Weights of a small GPT-style language model, trained from scratch on English Wikipedia.
Size: width 640, 10 heads of 64, MLP 3200 quick GELU, 93.6M parameters.
Training: a variant of Muon for these matrices, 581M tokens, 4430 steps.
Each number is 128 + 32 x the weight over its row's rms, rounded and kept within 0 to 255. Layers, rows and columns count from 0. Numbers have three digits each. The size before them is the row's rms in percent of the matrix's.

# layer 6 attention output (transposed), 640x640, rms 0.0902, rows 2-63, columns 560-639
104:143063127166166081182118162068113144147118111159155140107181067123149069093190124097168107124111138113166134054117152125150118131113125166089078134130134167068121097100144114173073110157172186073116124130135110132146129104143111152208153064
111:125149095153114159095145142157087052104127167091123091128035141106126166089134130127151149168086096140099171135132162182127139097114157163096130124106106141156164200140096156097111122081086111145160135213119143099101145130159152186116122105
115:176178147117160150121074130140071122145140151103116121138194102058131173107147115124160114102162145108125122158143112078118148155158126148106076114141145074138094139140136088175137108079103089115100135102150071064147085164120112153100090081
109:118128096139109204151134121149175138161140067123126102145136078142151156143116121158130129144134106083121090076119103120113111159126085096101112123150120127127113076111132102131127132103151132123172119166118113120093150153160131205110152217
110:121159133103025101192117128161185114165185179101053152134143129171103147183103138134138151106193163117120086115180149073172037085084142137121124110109139130129135158082165134119063141134095115176163143129125141120103072157154169116185120159
104:101102129107160101173161110121132090165075120139106116075106131178157185164096138179107180158081179126116133136148155148166091093110132124101098155111066178090138163122165113109096146157122179147134132075130101155160126174166125145154138163
117:162166140094181072084054117112157098109065170144132034111167162149131122153064072162153152086151115097122065092161128106151129130075040079179156123176147168127156163118090108160082110108097110164064116146074131067107112093149089094108173141
116:150157114103151144144129114027121127207149106120141081102240090149141167122109133122093121090106141088164140081140108137152111124117112144159112192160051120137144090114128098123109068114112141177121101044181078177158084089117088150122152162
115:092100143128171096111153121167096134124170105135101113071158139101087174184189139141153164146138088054127142106182094126155144119177152153149095111096120192132081177130171136110139117176158110102136125095158108086104144162070124119136097116
104:099130181129132141165116119188084127137129110116129120173091115130190150089128140142139095141135107110069131079090121111123120141134157121104105157100116069148169100138101115134140106129099094136129182187123070156140089088136136058090114061
106:211118066100095165107199139165169152105136134119154141153146045180167081125126146143175123111099152086049195113149137119120210081208148110156113111115156060075098047115120112131115110135094129134122126080073165119086080148144117071109133132
112:045116161139122105142109106161128179104036114095141095151169151143112150112186226121152118132140126125120128144129145179085071119102130106123087120132105067128121121157188149132144136196160115139084170145118156113118153188069106181140097125
109:045153029149108126159106128101055096042135066101119163108106084194196130141065113127149157019158141123088066081104150161133107141113102143096056134165151147158159186098084154157136157168145090120143095108140134167117167102079128086077150142
111:138097100144125122106078136166142166071161174174154102126138088126106117148093087101094100101127098132198162132200093099150105165255107177121107116072152096173122135122149166129133110086100147131066229156135100131060139134141104149128125218
109:109132104142102126130135131098092153093147175112200136103107050136189072150166160087061144164117158160088118144138107096104136126102170201071220135180082150100184133122133090139126150157186075110137200174160145106074130151168178085130065044
109:184166114118125097089072139152071175129112142125172180127141169112133197141170112159171157150190134216077140150137128152140107155158163164182130183098138144097130115159141131147113162123157125131140118096069151133122153147151203187062098130
112:149160149158140137159145144107085129137183174100189146171105114123103119123156162132205099108091126161121119160128116108100144084085136131114111078093108108149149196123161141139080133156089105115151138111202140118109131115167136119116116120
113:126116103149169132125170126156142080150135145151184154154141085173168158131112188176151080101143147086127134155137068078117118148086162147152145112173112135088143084213152106171154164138183109089138081172120141170100113138179184125108045132
111:160080209093128146102136164092101161135118103119150108164155129154126111077117124158146088147161111074134102078097100116148123123100093236120061081106171217125154168123171164128116201125092118106100169178144100149170070057093112102133082147
105:148075132196104199182153081095097102114106075191156100108104110081125106057111131123155166121155138101111124138143124151107079206168100141113112130115102184119117162096147137091116088124086138146153134076127149140106100160168166108080124124
112:129142155097112110136141104161200112155136091085113105126104154096131135141135148087164090168106137150130114099071067106149193116084119133143180158127097147154103106115093156111135107090103105107144088108150202061139124131128124091172190138
115:066190186138109177159142097089098139108125151122158160156144163130083135116138119112135129135168173134167082104158109100123111156178157117125106144171146107031131160101113144083105114076147115151043134125164172166160156154167090182167096119
113:145159106135127181123175098177155089110146074146155109156157080171155114199105125110129166173129099189088100196160117107157105143089086117145152107148139159162114145140179070170092179140154195076120129146137120159197138107093121138102143143
116:103108118124108160090166141174128142154066152091078097146076133112131135128140120138119140123083098151141173143121129078154122133142146108183114091138151137215196195068156074131141147113139170170205153116162117117141167092154123113154108114
106:159152103132239124152102125149083166112140100137087113161103179127153069143088127168156169073130154105087128158164137081136101153103116146122068102150127153071155159157136136133150102188145168084070118170148174111151087132164139167167158184
108:116144058149095150148136193152110138152092104130120132176130122144189060165142126157152140157114164083159150113166090104118125122137172105159099170144149165148125169161091086163139115119144173147117106115121068040085121228126136107147206096
106:161152141173130134199100151126144110161130149200121134212142117174158122135138128131123126146121193089083124187127105185095115133127144151106070127119144165104114125143121115120162133095110069104146146109138154174133126055095119110184082136
107:092174120077094168118166145136152116136149095132099088171123158096112156145085195136157116129132133140095202091164118132151087120159117154146131107108065087152084079153203117162157102086087080132148114121116142184151168208119141114090155097
108:142125127130114088158107044093110122150128118134134119160131126137099113151104162103126172125115168220160118146097080117148187130099144112104146173111099129101169196166151090125092106120102143150124092141158149143107097076087160148137171198
112:142152158124151153126145132109111168134137096068101161126109095187132075169085102121130128116124152110152142100126104106113089102097163171073092128147143163145090134119164146123125173129156094093212159024123145114060113148149152149099088113
116:101145154066100096089114123130046086125145104140100115147137112117136067119156193178137164119150136180176162160168132084171122121143085157157133145137167119127059127164128089086127069097150174157156122089130105170191118148113113105170081103
115:129150167153110160128138175132103137119134168086139094104166120130124103132158069110089139098099100092116108135082183118090174089176126170207167161056067099139141158060098123120131161110186157125077126159104150104145114125103116112128085130
111:174083082160125156098110093151132110136158134128132162151112131141087124112110137092107149135114075121083153112088133128133119161146167102117107095156138135154105087104048154134115120087135139153140153174184135139146131054186081111141175131
111:108156169137129137120133113104182183120128172113137110088100112118143153088088185159146147156082124108205120112099123150199094143123149131169101044141110117159173133091116125109179121171158148107134130141172125129130123155148116079087090144
113:141126155113164130096188155144142085076060096094096101174094158078062106108119137138100141150125123151186126133146180091098094160106151121079159094137163110138139094137157125123139160085068144063090116059138173077168142114132123160079192169
113:148110101162117130174109133091154139165122109154118115123107085103147130116134162134125176144108140096159110148088105122206121135115172132197098129148151107131142137097115070173153073101188083102156150115138175122095124088111079104089159090
114:146128123106088124124109132134064090040104069183103140178168140131079137138158105138141187177170163117129078137109067148166179120065125159100199115173077119130140175102118170162118147124124178141140069046126130161135122174153107154119101153
119:125127125121113156078105098108131131087123160123084106119124098189079126091086060122082102122098162106084088089186133106083156084122172130174095117196159174144126158145186104127119179154188085122081140108140135105079126119155118168116123101
113:056108089197141087165082171142153117083076149143125131086089080120062087115130145101172103129100145105078147203109130140138096154052127137167111143101077092186143172116134114103110122108136112163139129136125164144130059077133155135140158159
110:150133129154160127152130123184088160122124085106105161064105151089070086126195157135075145162049126032118106156122099119125132165155094103114070129102124205117173115134137137128114109144115101150170113113130118098168156149108172098114141104
110:137100139114140126120180142076133131105137159131135192136117098168171111149123135168091110119146122109175149106094149109143126082141168125152115141151128167106067083141119124200144090079105049114128111118147156076094096142174137138110140147
112:096113066123099136116110144088142128139086098135088154103089124093104144126145179143160133062127171149121100155106126101173113157153200114129128117111138107129181112165097150130133126108164134127110196143135126165122165125152149163173153131
111:142104129152120133203096125205172102173157109124094102143108125115150126161199144077161150113103106152185052081125130170126147132119120147118165155121116103164053163090116169129154159167119119146166140049114141103186085048163139154151135128
115:208173112108135077128119134176073202116089169167124194131168128159134067222118201150132126101114098096147133105145144132171092137116155117120125138122180115123118098122156146130128126153101110157065114096140073172073093069091184130168091101
110:143199132105110153095119162131155126121131125148163141138121123159125121135110118130089108137132052055130126071118147132062178110107110146125173175160114177125180119138060101124137153139122100120114129158129120069115151149086097082217140130
108:100077116122103163227152139099191099134090108148117131138152114090062152120099059082200103164148128111105072103099123163162148136092128105106134070144108095132152121103058121121131100181106144164162119097166068120103147130134127119089092152
112:074053150151186146096168108161112106075079164079100150115104128165119100174109129163154107122154135114167034131133151104070150129154154119193159150121183169137123175155097112111138144139159083185089110094080056111149100196077173182142144086
116:103119103161137041129120136155146088100077197113184155126159149105202128109176173203100192110155122109131076151119153124129180102092086144085112168132126107135151132183137089146122139172131128103102092165125137113177184108118164123117146144
112:143096169164161163239056155074112140144169156191168139106195111117135140117105086127134097131123098129113146122169116163172142130116158130155095117152137121119105133156089074189154093046129143162145143018133077097152089153145128112158189116
108:127123125145095172127137169156144103082127109161107141123128125133141139079160163113099159137160148159106159147117141149135190163101079124119147152113167097224152147118120210181174171109086142154108092138109163104131150114119179160127161130
115:123148090179070077141118138091167069138082110226112161143119120159161082039158071156122132085138127141147135113084159117111103094189099140092081059093084081118125122124136119169176110106166091130137135132118175199165108177110132136114140155
109:133131151142082124139223177147156167157148147164129121111159124111130129145170134111124174116169131173077149090073194129144159127102102106131154080080116099095126139161151124136163095138144127154070189245118175115186110160117200153138203163
104:118109105052125118097111132160194128115122143130107084150139176098117179074106134126093132114124142120155111111120099181097161124149102169140114110103123062128142063129123113168170123162052160151095121137149138111118080154103148111147174141
107:150158148100102112136126148118116022156149138126182178104145125094157102213084109148145155125082108118110166153116097113107173101072115137163098152125130153091134150154146100061110110086144137104147191177067150212157126122056139179073141161
106:121108094115167098116181163085164097125134151102137155096155054169128142143107106070181152071124083174092175104133086105101141100158157090107152056084080162197125160117164156123096135149123132126122201129125099133126082120159106131083102161
107:114139201150156206138110093138135123155145165137111136113156155159130123151108142080111157145149121125127085157098132107137090139150107156120131178181123104064118202108081110148067115157130137100099176134148169122101163116139160132131061103
111:115080058118050146158112084152155140063089119098129103108095099159103095060128157182148096033066115129088177151075147140097189150184159131129130112116164123086173128179138067115148146092190145142095119161068055128097149126116120085165128091
111:156162092113131123157114103104131129101084157174120130178126183158151155036095174110128131153078155093105160176099162151120126154164138080066121091119103100136100128154081104169112150128139095114104122078090124145110104073086138138132192135
107:138057111120120117191125155095168156107153129105107130142079074131099107119144150131116126107125132170145153110184121091130143149125134186170073108142140119164140199125113087166121098165113162059098169159108141143129118102155107137148120106
119:119128121104089159120159136114115147143107099136120173188139120116107110108107135134119083139109179117112109102117123162086133085109148142096135120145129097108099102136136178119167141170081111155158129083182083113128079110142096154156117107
111:135093187141155104053102135184093132125113106160119118101149127086139129083160137131092174100087122168159115154109110105097118173137120143094139135124126191130170105114127093161149171120143082154077198092097087131158113132134160130139128135
116:149098109140092162113080163069153111123118153113135171104127108111147150138191148123044110117129171134145113079101155103143112152106115076148123111064161072170132075194078141115183133089145138158123187143157137148091089168080140136071120123
# layer 6 attention value, 640x640, rms 0.0204, rows 3-63, columns 560-639
106:149154123131089112145115132140134100144120140113095022143117077117133134137148120136115166154157129186170140158108128112098084121157083088083166145114161108084112095158137113181082115231122144111112113135139160120074111130177104150078140095
110:113097134131154152107151121107051142091145154130141157111114146184143107056146143098132082160090136125161087158144114156103137110151157180117080141188132139164119121100108099145075165115080067132136177102156126126120111116155161135137132170
107:159130109156144125160108171101122150187145060095153138120159138147164079123140143128133068142146082077077154126145107156108109131139175179112178064132146134179141190107109157131094111136119098184145070093144146143111134134165160085122182135
109:121105106177144127117171098130132166185127153146097153138162135074114146139094122153176118145150182125138175170099152144100103122191190107163131111099103102120098153116180102126122142040099119140122151150160116194107098101140102107157118097
108:150122118107086153166138136113159058170113125135113126157176101109180180154096125068082098077145135148152143139145067086206108182157138127120149136194124145123120119110106086074074119111144129087154110136144083137178097176088128135123096175
110:080169181180053107070147150143135151151126135177100151108143183171047147126139113172131141131154117164109097158115136129182162099146111073187077162087109126080068148135091136122199076092074133047109150100144126108082097148120156095111125159
113:112055135129083076137142078094090108151078129138099156099116146148173213185145110129106122184085052115152185154149170127100118111157144114154116137185058156141152101135149096137138083143129140128110122132148133049105114145164085176115166102
109:097091083126208110117188197102128117166099114122062090131126173093145111087098160128109075062133103109086132158110094099114142112129187097152109114124112146128113120109196106134125104109149094087156142135180190126079147146132138097114125142
103:111109102140146148126124137157201086185138085127158104102059131182161090097168099115118185170101102095160175133048149196162091142150098163154084135077154090106103132155080045085125117110121159117153144157136083072203135158167169148098137147
106:136130104088094140098154118138195154149111216144168156114149140162178183134059078136089080160126120134083163181127124100130165171125134122072156142116077125140116149164152134097094106192150148127189114121106104125132111146114118129106141113
108:127121089154177115111157091154092133106122154084138123114039139093157112136119149121078164045112115199141148150142158122115102073217120077103181081114095127143134091112072126185114149100074133099107143161083090173100055053173157122148092066
107:075141102133113110123152126114116163086178094140087202119125117120156133121101131158147119140068072144132114130158096080071145162108156110121107153082129159236116110131126153171112145124152143116108107081069149160133152188070087153096141149
108:133116164147048133137126069131112134153114127168173155123134146147099142126144129106122116187141190140139164139101077122164083127147150191114131142099173107106132126140124097150081169164160094125132131133098135130093176130125137125108069125
103:132090082087090125121123117116167156150207118133186071080155137097142129118083165137141119074139121127114151120157134154114107167101111175134145118141178164088122116116071168109077172114173182151155104144171193163052097165098107144094143127
106:113156114083168073134120154092123145136136144112163118104122183138097118185140103066046111151095069134154133098166142132108124078139123140092107077146089114172034123084121180071152126117152091133105118115129129151148137145115101159191127128
108:152119142117105152100114142127162058127153140112135115131096137143125098162095108074093115154134125123149106119084123121160123102127179138148139067103125120099131136129131110162102136162097148099175087133151156122146121094098155165113120127
106:137180167118128116134140147103149135111140107074171090088116108145149067135136119076115156116072120146148113141185107082078111137115155154135117100151112134184134147129155115147165152127155080157142126080123173130073118151074187112170061103
107:133095103173121136140169090132145115118162081072108173113173151082069116106127136088093115038193096091180080083052107122191116175140108095134098114095136150157183142096089141108157177146121124167171129154157144114157065141203065068142183136
103:093107129118141203118078157130157148103153108120134111158153163114180184177099169152140172131136035116084116168083122122140136126167113153147119133076147124134156146106118157173147129144119196155155116141144115071064125155082154104100096141
107:126092087127135075115136137135118140103140149128139145132187150131158088124140153127093115116137174112140108140167150138150117125153161157141144181156119093114150197136105159125136171170072115155132099158125098116157161134173104143110118169
111:129162161166138073123156147135113100067148117075145107107127163152111075153113130152079099191137128160106104143142109111148164124141096077160096144136131128119125113154159030145100116128149134096179145103115169080097117128142114159166130167
111:144142167158104136088129072182104142071150137109119112169102126151140190137144129106113105134166120162136130095158111156156105133126144164077128120107118128075207167134116174168132150127124163160147129164105192127113116129109097159138115156
110:080125141144111161149154082161184148132146158079138120057106149145201113119161140131164138145131157136159161182098192077109106150156092106089113133161181131092126075112148101137143127120141141098130182108187095163142165151072147148082121101
109:129157155093112142169134115138140151179135114143142182113149122168147138081141128116084140169118163175130107106116177147148065108177144127147094112096137085153087109088147132117143114078089074200126139125102126102052095165107165221172114121
106:132087059116156098159074135128181118156095145173107125192201084115145156131109170148116102170156181128100097184139138163093134155145155129123129115146108111162170152142130161147141147178169151120101108124065105078129113198131155097160075168
107:096143155139054147133147139156117139096100132080158116108100139160126097150122123144147131101103150145157193100027146141187138084098146115164202106125090112123156161142114072084102117107131150145108151092147148149070105128142089130089133126
104:133100068195132181102099169129079078120076132140190118156083136150156142144137108144119098119081155108090091121168118135133142142143126116159111084146095201120108100169162100172177122161150146187092061161132107089105152120158114141112125166
105:093176206072142153190138122188142109132133171119118156138169159093097091115176091140131150169132149130161152128118097121171165086149099118123105094090123126122135158107120129169164101170084104066164089139142145124154128127086088157144093116
107:183088110069040145159143110129132134148167087084044106131116124096135141084122173133152066151110087130189170213102101151109137076145156158157097111145160148106153124159134091114110160158198151169117119123122136074138135124127124078122103193
113:135114115115196104112136111139095098126115100096070203134141146151129132140157105112136111175158105186153152125124139135149124117097102118088171137151124095068129160070119140081071078108094077078128056150080090119121076088159138138218164147
111:107095118107094119172172098110159108156129132132053166095146132090112130093157084146100133081163124102140144140162126167107141177178191147101081128072129136163117155157179094122082179229109140121133118069171165128088121189154150117160105175
109:101111123089108142170134072142127165163180216139063137075113033100103167161155112115063112115172126099155106112055140128155144116082145160161176132102195123128118128080136101121142094105143125177145134151094167081129174137149123116167177139
105:134116119132075069158155116109059129104178083105128169164103100137127127146105129153150155127143120095134146090124151113192141083176118078092144179100172172172114072185071098096149187158155150190129140171113095134088123137117110146115153115
108:127185103148156148122132172132121121170167094151170113143143144111163136108143124101113167131017133091104125076133087149163141132087097138146110124106121158125144126192060096077147169074152130130163059100098128061128124107112149156111074147
109:160124100138043170155151111118128168170106147155118100164067104107103130099171140080136139161082084102155112115095073087108106122110095093103147109126142138134111128162112116146080081126111191144105108134115119148128117128106117090118164107
106:163099112170105108095148141137100138182149113127099123108164107100137158110145133133161184135111177125092108125126050117178136143122105162113176125113140122150128096133185133158133093134127160143146144144167127132157060156119089127169165158
111:064067160088098135151134102073122204096156165128121171072117115140078117099087152099150104128205147064146194188163135165129137118136077135150125115123127135113138140107103080113124142094143150076105176114117161117171155158135093094102106119
107:160135158134120185116112128116146084160083125104152100154156182134108035126130111160143099081105206138078096137125103173066102125144129056101187087120126137169138148077102147134146186152071095139070175112133177098147138194123140116147159136
107:116146102119192157124224168183174137066107156124171109124077158108152144107101180123143127186143129160109088190090169104124078123162058187082124117145144075173126100105177133126137105103077156130106166111093138113211141099097054175162071092
108:168130126072115154129118127127173083130164070162132113135086140145145052119121121134109101209135137118131107084123107086147137157095111126128120122122123141091149193161165098133130142099084092139099143125120147208114043152155130171153185126
104:066097143113084113135112092063172108095101176139156151139082165124115188102166124118134145180108179150120129127129156119142092131188123101086124127152100107136127147118102085153134137155112105132135164132164127155118156106117112092170119118
108:088100120155099063146170128120156077080157174174144087106113087149143097111118222155119157131094181137145145151127136134112125097165134165143126146113031144154122125146100122128147128140092160161075129165116096165125169119131152123129132161
107:098096121075133114103134157118097153176141141188071103164153169127164087148111128154162151156180093106109146153165152070187153077078150100153113105148110202212149121136091188149139139096136133134135142108138082145076049116103126172085103141
106:087092136203167090120095107104108165115122103181111175108192156163119151189112137182146132131111132151075156154172097156085104152156126162125144145131139091123145147093168130097136148172135115116154031103192115109130101126155095135108117119
107:154124143099057150151139147143090169150117123117103095120062138141153118072120104134148152134165113131135115153115094145107083175096093101174112122122097125159143129144252160130104053165125153095203172159109082145097097138183122200097159149
105:104146158108089163111127143111159123189042153182078161118152188085152057123177099149140086099133126179159103100152161107091109158125152059157168156126119162099123116144084158091143132192154167073146143128172126136085129188097138133127090133
111:136130120149172158138094145154103143169206142087121116172116170160103190096125129129127127128116106096170120116153130135108141151130100121138150166178139148181130083158124226097129161096103107174117089144126165176144186098107110171136128150
106:115135094078099182144124104158097168124114111130121030137131134124121096103151099131078130159158157047167025147123137118148156213155110175143115138121138143063122192141163126119095113101126142140155092125081142128118083160113154163094087187
102:125087121171112068130155111160096127113113111091137160145086152139143152133145120149090162067082118177107070155162090116161149105130101223115183097103133132221136131119089137107131134208106203120159125121131092136125127132186092117170108180
107:148076091127139172128148135185090146140152143128161155092124154134132130091188124086110062159132083095151127085096141105069157138136095048131104063105159112134109143132055163167078079154097074137153099152176102158124117118092115106112104173
109:110062052076130131112108086112123145121211109122149156097139123139165089142122136173129148115135139157086163116176131163127135124077123099099142173115086130123151100187097130111115114204101141122156047130139112183127076153120078131065149073
107:177155125115146140074157130149136111098125160089178105134090131205125134107174133110098107115119162087105095075120095138126115134187154152121135128064142140154116132122089125147142106136091104153134109131125130173103128116132112069084117117
101:120079123127117139178147114131142124132146115091144128146125111119123168133089099203111084176065136124127111135131141120163152164131073136086167115115091124169117090105078110101123139087112133177212094160172090136085102102074136145171123133
106:116169139132106110175133154161145171098146101144140163107133102102110064091193103136078114153160123132126103126128125107160079178124139181191114121073114135085111186132101118142156158113116136125129140107119082129179151119135112152147146119
104:151111059119164179139080124128112178130138128123119054181192137059110105149098170116187176165096128096150087152133165141121157169179110084162119172119125190126123108146108071142068152117139083147155170111158135119143100128134035121182136087
109:153120066124189090147117126100142080087148145191109149142101135142085088179198086166146105115139161148148179145148095085139141116086141146101105167156177102165095125167169156103158075114145118139120185082099142166107106138166105128070128092
104:076099131176100138170118137132109139166116144087174115105116097125123146126131132093062162114044134088181141153122223131135094117102130139138126149138176154140119115164148132171142105097089115157146094125154160101079143195101135122134097177
107:112116140128168106164115147135144133180114202155133158113135142166140106110143117158151123116154083140151108156129112166143091098115032114128136119164147092190117115113121145130128150155145111087114187143106131109108102094104129090113151155
111:148125167134125125172085108110099181106134136129128123209133085096077102163140060166132114167091185119140119142141139148151145163165169139131157071077120116083170084091104164165113178188123123068113066119072125190089132116122170123106109146
107:190138087157175158136136063116095138119109098118135151103116126147179158134140131118055102132105122126135182105223094126114112100136176145176095128121119110122131123037071125056122111152166095119099126145150064061104139116163109160176140110
113:086169103135115115160136107108135177120113170076165163120083147078080130084168152122066094147107111062128088179094156126084114091164159158093178138124125166134138191132071124177125194145132134071155160113190124198060067153103090102115165042
# layer 6 attention query, 640x640, rms 0.0236, rows 64-88, columns 560-639
087:138152111121136160120140109153144185078201166118172085086161041112138136142056160131174110120148125124138113131109160152128124184097187172156123141094123107156147105121151090080189127105106159105101141088129178122101134142130104157120118134
095:037137103136148097121206130034173100152085114132095125169152121151187095154113097156128127171105092159136123138128112104122113133074110103092088128105122121141136171093126163152123192073192088108168129105078172094186113115157169110049106112
089:142122154134109094116072114125049190220137086103146155128086111143123148185159172151123122153130140136101134145165139117125133139127069115158139138113090093177160115160117070141107128142161118128111135165143128063092132100094099100077146136
093:148196141107147135159090104058097118185111127139123092132078139117141188127149171142144135109182150116150140213198139156063129124099129121149124121148123109104148134123106056135112096118135166102119117199165114108121150179183126156172170139
093:126114164152095167083112142092091133119101087176117134131116129132130113141167126155105126109110147100191147140147147149165079151113104130167113165131118102145179108085104094136163116081127104111074098130182147057122146144056090117126134121
099:121152092074141067142142117144116171115181158097131133121132098116126079118114127158105106069135193144116090124128120131141114110175165112066064116161144095156104131118093119168100071166127159090189086149176137147146086033111130084164141162
100:131111166103165110100128133102175103115171156123118142106138089094110096187097167121149127159141035131122119182104115168172107161130207160184160125128146164142126114093149116114067083121162155135103126171105091113110179104161099144111143128
098:138079174122123145157114073170162176145137083097116075168062066106114152111100141138137145120132000156078172149172184105128084149137158096125115146129140105177154109102074091110136141154110172157157081116171134091135158206087124150130130124
102:152088086168187093162173133127171083115162177109056164154089138109122136021092110128175112134124129116202106100226127206108128094180123074150155124111124130145116122142117105141150119130179146110173126190096125123165112144105093064129156115
095:138133140109108093113162153106074163079125069094190104131117206137081094158130127105089154110197158152164102119176182074094101094146128084094128116145050143117121106191138167101131177105157130093123133024123127155175083106149157183169145077
097:122137152176181153153148176111161122158123113099135102099120126127090161178111140182142127189105132118136098171157083122168159157165124143085157084148106077148123147151132124126108118169109178137185137202145158147157150138087157186138102143
104:172114108160058170155156091086107154144150082130096151131089116067133177123062094137131135099092154150101154098068121183104103132128125123121153118115092112094129170100084110097085147155108137085158138228101085119095104135145150130165150125
099:095068112104135120072117125116096145138151134118114103142102151164109184096110123092093100123148133137101164096087172144150095145150136135108086131099103142172109060109118179140160130081079136100111100077171065154134117159151157092158161125
098:132097124118120178142086049188135113120095121140116131166130084172133157096104105120091114099143089118062107135164104129178120162110085097130152163151155153118158134138179111070131102115131166129116143131151102142130118165109114125138123164
100:159090140125112094127125106104152144128124143128142108083146138079146118144140116161218149131135133174167154151109168138151136102159169081129142089102119056113108141176132096116166161125144138084139084119094125122165118189147120100156107123
097:165093093173155132135124113119113129148191075050144114196129144123139089116107105101152122115067051123093068105111136130161173163113147110077170125140186105099132110150085118134107115151095147112105087199152089133163097140125159115147114071
095:161115133058158120129125126087114126110172067170106125110107092118101105178152112144108140104190054154123117125095086136135164152172142095139138161138166176098159132116075145152162127151137128147142142089159080137117110169141099177172109111
099:104092079140147123137132140094125127071082035088179092133140147153120175111109097148102108120106038085087093082145131111088131084109097094133136112165151151181113091102115136134140148129170122150114092100136129148107109159135047130091106164
101:083135137117117147121114133129086064177150148191147127139137179103143140131148125136154150098145153050112125122116126158149105161101122166121108118164159156117114134149117096129141129105091183125107095128129124156159085136130082163071146129
102:120162104157158096154182121123120119074130135135114142129119137152106130134082156109164118131102170139135136139161146108120098167123118067136089145071150101187051150132083119196117091068098117127104141163165126146060093133076125153105152077
096:121071157169084111103185129122117195102100146156184179186156131147120129091088120095145101199154163120081152075180123135111135153095073127110041157135082078144103083169152094126121157120102173093122144138168101192085118104142112086109104095
094:116187060133149094134199116148167110091114120106146121133175118160119066208107100130172144153151167141169149121147146152113096114108126132081154125173081160148086140188099096098166130111129147104188170130079160155144054102112106146144178105
104:132129090159071064103100096152107097113074156127161173163069113136108040141169136103205091134095125173172141097086123154151128129144154146131146099087123068150115102157121136104150131138086116122147181086114138151149177117117114132115090138
103:139164146093106152103097085133171156105203174082115144123114132122129088098141115222073135139139089145152127130133123114103113094083132121152126229127128139104185083125132097137081148167139117154109135079110091117145143170154081149135149120
093:152106179144138106071124075158120175144187063141121153059097172134127097148110153056088056090087137108123136093178107115143157129161138105115111168139139182127169136119108129156122082117141106140137107111154152137113163095135139178113105113
# layer 6 attention key, 640x640, rms 0.0238, rows 64-88, columns 560-639
084:157156115147131176081135137118113082086084073203084169072126150165136085089152095163129130144098102164123142100173118147150152127133123130164131139134109129137134124128075153076088142173107110118132131133142199117131145163141156115121073139
091:121125164110095088145108093172105112128189108128110118145118111147091146096150148107123108099134050121137146115147084091113208138155178068188171146075162150107136192109101049107083055134091145108115120129187105154086080145113165139161145136
088:104118105107205176126137119106116158131104167076111082139163173115080051117110139099112125169135096112090057084079125141163114075131124113154163095141176119143181156164147142096140088083142172122108143083080155135078142141111102129105118073
091:139172051169077121113100168164158116141102124091165107098154115143146090173107095097129105147087085119150144116103179126192105124088104174118134143155077103109121136159144187110112143109132092117132140087135168102103091108136109122126175060
095:142122042166203142180144161113142178127125200140152140129110098153168117136107152122114129140130069143101139137170122088113171154126152111151064158150122177121112136079145133100135111139106143213111189131135138114075103189118171085088087108
095:128126220140151106130105143129184066170126102126147176165102104143149187154125129147147118133119116137124122115166127083154092157147157151151079164065095116107180139141110125185105119118157094069106113058131138121136090154100159149117121126
095:128099130107175136146129108160124101120128123168122087125079136177085123109136141140112126127168145053161119142117172173122163108114106113141111120161075151211100074112140059072131104135115173103125200126092138136099108172103119127130091092
098:163114114175144151151116131115117144121116160134146147178126134158204137175204141081100096145133081139116126210110119114151125188117081122153127139104109104167105136112132134107111084157148155100086118153116111146098151215092112194166126117
098:133124151141124196190147147126092097118144165148117138132164207174161105198135089179138122166101089134090130163082161129122137144129121130156197107091191144146103152109149125147129138076164132105095111099145140115133103126153138112124139193
103:128101090133126121146106196129180117115091114103080110177122165113128135168115128102116107136052056146124068133141145111111104118077129150111128166179164122168116092118120120117160092124127143098085133177145150107151140186085149132058126063
102:109179163160132111088101122079123142163164060175181088138173091122103139154115123166114128088138161148100166128093139120140155110118116107090074144073161145133162154094134100118181096126154130102108106106121113078042130112162131091128155101
100:119099129156144103064094154104125115160110115115125071150059133149088143153126127167102203121136058092135118094081139148108042143115098171109120104094131143125166104059128159136086053203113065108140105051187159116123154089161100115153233152
094:116089082173178139147100118107147160149140121078138104111095109139131147154117111149143091103132172119123170139133091159096100123170146156101106106155104147126156095176091124136154159156159097113190169234143125142153062079137108159167133145
099:131096112082172150137165105103180140183082168121171112145153146190175171086159106132096113129130100135157151188135164111141103132155132119101107112137150085136126140090128151136148154163119186090116146226140081120129148145142119114105113037
099:119072124116137129093091118132143192163171137163106132137106109129109122161125095089147127159124104154169149116108117123113127111201118099137145110088142138111170136090163123130161190081135194170138100108123113139134144143106103152119159088
095:110085136118107096144123101119086085157154146128118148125118096147153103165121037149100124082159145172182174099112170080166122195129165122159160172155129129122111136134160156126095122162146117093056160134081102118131141129094146146105142185
098:108031127113104179118087120096137121111165078162172118175142124112138157165157189147126161168152153117150106159156086129102073172154084123090122123100115126143168103095067148123097163115119091143091127121123137113121158158143098107182178144
098:180141105091077085085129122154157146086124134084111159091109138138176152146133131138133101148189145121100091109157083161099146104148166093158116138139147064179159106114094143106155122125112111138057138149107111125097155073136067117122130110
101:130189123120145100191113147086161071098116182205073139146050158132189167108116106133136146145103078125055180135126109148094074145146104134097114184124100174084134115105147120143178136111096107157110156206088102122130081152112092175102119121
100:125117176153124113129113129145100133160136096109099103086043072126087175182104097192168051093089141104081109105104119101104116171130077063146127171142129153118159089099129113096155161177114091112081068155108138135080108048171095081197124117
099:103126140124110063118163179142181144096104131157174178118146094157098094170182107116097165160112189127161131148109114125153132092107127135126130135152097174151100092165106061114159160158102174171178159095140158144110178127170134139153105165
099:130147105118166106087112099163073107142099105115250109098177098189110187151156102159143137120139140070111095129085143060095179120127141144140151118141164170168140107096153115168149118113210164091120101086138087143065172108141091136138172125
100:144116142083145049101138104127173121061114143105135115096157105123119143181148154107175150135139074129182159098121111147154156115137113124118181111104158146149161113179166116096092175096162171099102120112089098139156144205092093156120151118
104:193124219121102123097140112084183144137125103126126126133159138091132125140165104141096191107185040156110130150161161077128131154123133126105069142114131044106128092098139146094115104049163129177089108134106094117149171135177127147105131136
096:117179119092100078086114098127105118081175068131126184099071155194173154072173127122101104135098146098174124126119081112153130145164103185122180129136141089124163164130082109102116161089103095206133189107097109114100113111070095141116132122